Weights of a small GPT-style language model, trained from scratch on English Wikipedia: 2 heads of 64, biases.
Each number is 128 + 24 x the weight over the matrix's rms, rounded and kept within 0 to 255. Layers, rows and columns count from 0. Numbers have three digits each.

# down: layer 2 MLP down (transposed), 192x96, rms 0.239, rows 148-161, columns 0-95
# up: layer 2 MLP up, 192x96, rms 0.437, rows 149-162, columns 0-95
down148:141124147114145155115145118100124123148151133127161084114156115097126073130149122095124143114133129112123148112175143155166174128153095069153129130132087083134174156114133093098160135126121128139142130102151145156129101117143149101150096112135095135137103142151101141138142107129147089134
up149:128152075115132120113119113123137124128115126128148116113126113125110140112123163101125116179133128122161139165137167104139116152138119114117160171135125152118113106136155134105166112113155115120108109132155143138125110089136114122113127131118141103130129160130105149090129107109172110156
down149:108161093124143117147114119112143108103107118142164078141128113125125126116129155104127104140108150108131155121118166127140142143110141132139133148152129129124089144118125120133135142117118140132110124147124148131114140131136120132126128113129123139150138124128105153128096127132158111112
up150:112064140157140137140140135141129163118131118110129126160113082146133107121102130116126116154108091160137146120134112126117118107144140143117130115175130132110130136151120108164117125114126105125124147127134137122157129128110119137121143142127114143135095127143138143163127103159128155091
down150:115119141118121130142135133115131106142104130174126087161125111128137160097140084087121097173088106148155141117116121112124150120141174164101093091118138146085159121148140091132141130106117113125134145155126100132123133135103128147160153147121137127135131154133121133150135111106125142125
up151:113130122138113090121115170118139176100157129114116123138096121172136111134165122149128154146107133139161132129146102141122103160160139142129085128139127104157113143135129134166126136114109110114116151098132127114114146134129190155113113108074141127068114111122145108090151162118133111120
down151:109138111160109095158135165091132135119139126115138153148087105168154110130112100123129122151088135143149121121138128153123105156141102127103107126149118114146128149161105151148135101098135132125131165109146134105114146121126141116141152099118132131101110101083152117124137134139156135134
up152:144103103154132126111126143104147134127177114124137149169136136148127100135076176123111121143144115120136148109111077141133138126143117157083160124149128154139110152118204128174120085127129212076078089174099109100094121144086173184097123141069113184104123098121137175072134160116115107125
down152:188138104107129102099100121116144162125195103123117151131144167111125103118116110122096099144117122149093156124115095086138153168148100158082151094167127203129133127120176121147142064113124159109110150152104095144133148177119143129112128141132128181129114099106144143060127146130099092125
up153:141114088133164143128107111134175136088097147093139176118112122129108081127124159141122106108151091173112127100148124114176133115115093110105093140151105100153142137167138129166124166120155105156148127098126146119154149104134116156086148141116146125121128116115088142134109106146134125174
down153:120091135130118110143137140122116077140101144115155110105146124141151151129144116116159148118109095105161122161150156139113168126135186110126097149129135138150090124079163116138129138096100143105151124130093127129112128113153146127122144173127106123143152145122111137093130117139074129137
up154:141144154138140090155147121091116128129160094120154127124166106113116142152123085122157122137127158122127120144144144138101149144102145116160152116140120124101124120148149100088109126125124116134127087140087126129092099145117108137156108140133117120119116149114125144121145113149144132158
down154:141077114123099120110170142156143067195101171149104101130087174133118150083125173113045165118165104150101155103126104159160103146147080149030110151137134108139139152111112110116142150159094137141148176130155107130135129106160158098121210113113174131130134105136111115123110155100144147074
up155:122122126125071125129148144122115117120138151101137129125110124160156133141131143127117123116116118145130130113138118106123120103143135133130152126129165145138121130114121147110122119162116096114145135130100124147145144104111140150119139156118127114081139103125139123135138162136176100112
down155:104173091142114128136151132139124132125134163082101108078127149153150130130135144132126129097104155134114112122140136110105131129136101132152130116138163122119138136115136129126122170129119131128147159131106137120135159130151117107148165164110108137093117120108121099130089132154145065139
up156:115108108135113129140104146107149128073149132109162139127138098138127113129128133130147128107116175129134118144093149101116127136134128130156129145110126116117105114149139134171124161127133137114108129110104125136133132149157093152119096134124097130135125128148127142154121114142103127164
down156:137142156103126119133122118123139125147116117101108069123086141098113172111105161128131118104143130124136117076131144135156136146126134129109098092177141136091172115152104109101112125147134173185132143170122151144072102179105083102120168125131170109114124148190111138116120152150138113110
up157:151090119112131171107092118145125160130113102176091149134146151169143103090121126112123147133078160104129071136164157135126109170136130043151140132112096118138099096141136208110150151151141117117107166159138121091115132124114133139173096094111112100113140118154136107135129115161113124176
down157:125136137107161168127121105078084123165116128148138153118136128130109168097122139122161159170163181107119112108109111116092128124132152085105121132146130129137121097134127144101117149138121108132102151164094094132119133094093145111133154086113148150117120154132125108163128150096154154143
up158:110091107153141140117088097144115165118110169131139144113134166126137107133158135103117161156134132159115155133095108152132140108146130140102116149140115084128127122123129123131112101122140138183102175143112094103140140144153146156128142109110155105112174116129131109104111135116101100127
down158:140103113109120134108127090111139112130109178131094156124121129102090158170125128110146165111151165157128146162137134167154143149135151135087133118157076090136134141156133114145136146204132090142119138108113133102124132122134104127128169086136169106136124084121140113106109128100116112104
up159:103097148161141094132151122118134153114124155105159151157112135144133131152136114174135122137138123119116174115133112117148130098144127132130109124101093097143114124173161084166080111128124133141114139147117144122085196134118121145094114100108127172139144103116146137093128125116088148116
down159:100128155081133081134147161103112100110077094159121112121110097187119104113138155140126103105129111149169124117144136111135136142154125135120132155142165163152114132149116093119155105145168138091146142146135118117113144161126144159129131079135146148134109140128138090123138152129109096103
up160:129096145148143090140106069187122151114137119155107143162108135098128105132126177128136152160173141067102149093150125118139084125146195164106083115171066127124121142135142118076096098112176132099089110124117131096158183162152175128148124092153099132148128112132114126120104106185138140128
down160:112109119098180109139120106151151140137114084128097177145160097104144168103126145124109118108154189086104126111153159115119103199137174156115107108148095114182124100168158103067112104165180095101099126117129116149143159130080131125129115112184124130138117089106108101129115148167172107141
up161:087096076103134127123105136130160154128109146079128132134072099136123076117128167161090139106121161129169093158148154123142145113102110115123148120122154150127150118137128161125117094091150108156142123116161143179162126109129149140128118144131141121144105075148117122120121117137152165121
down161:157104119136150129143105083099158078105133142098123133122173119096117133129112151118158173121158132109117136181138136142152134141105131133148083149124118150135112112090112125141160095113123145147132112164078124156130144084114122139131136139118095113156144146118124156099121150096115148141
up162:130103140151167123132140119134136186108101151120144146176095138120109101110156128153145133131158095119159141127109146110093093118140122123123103107109117103149127117133146186138094081121113120121102152107126128127091160142123149164097121127147101148136148099111129156148117171130104098141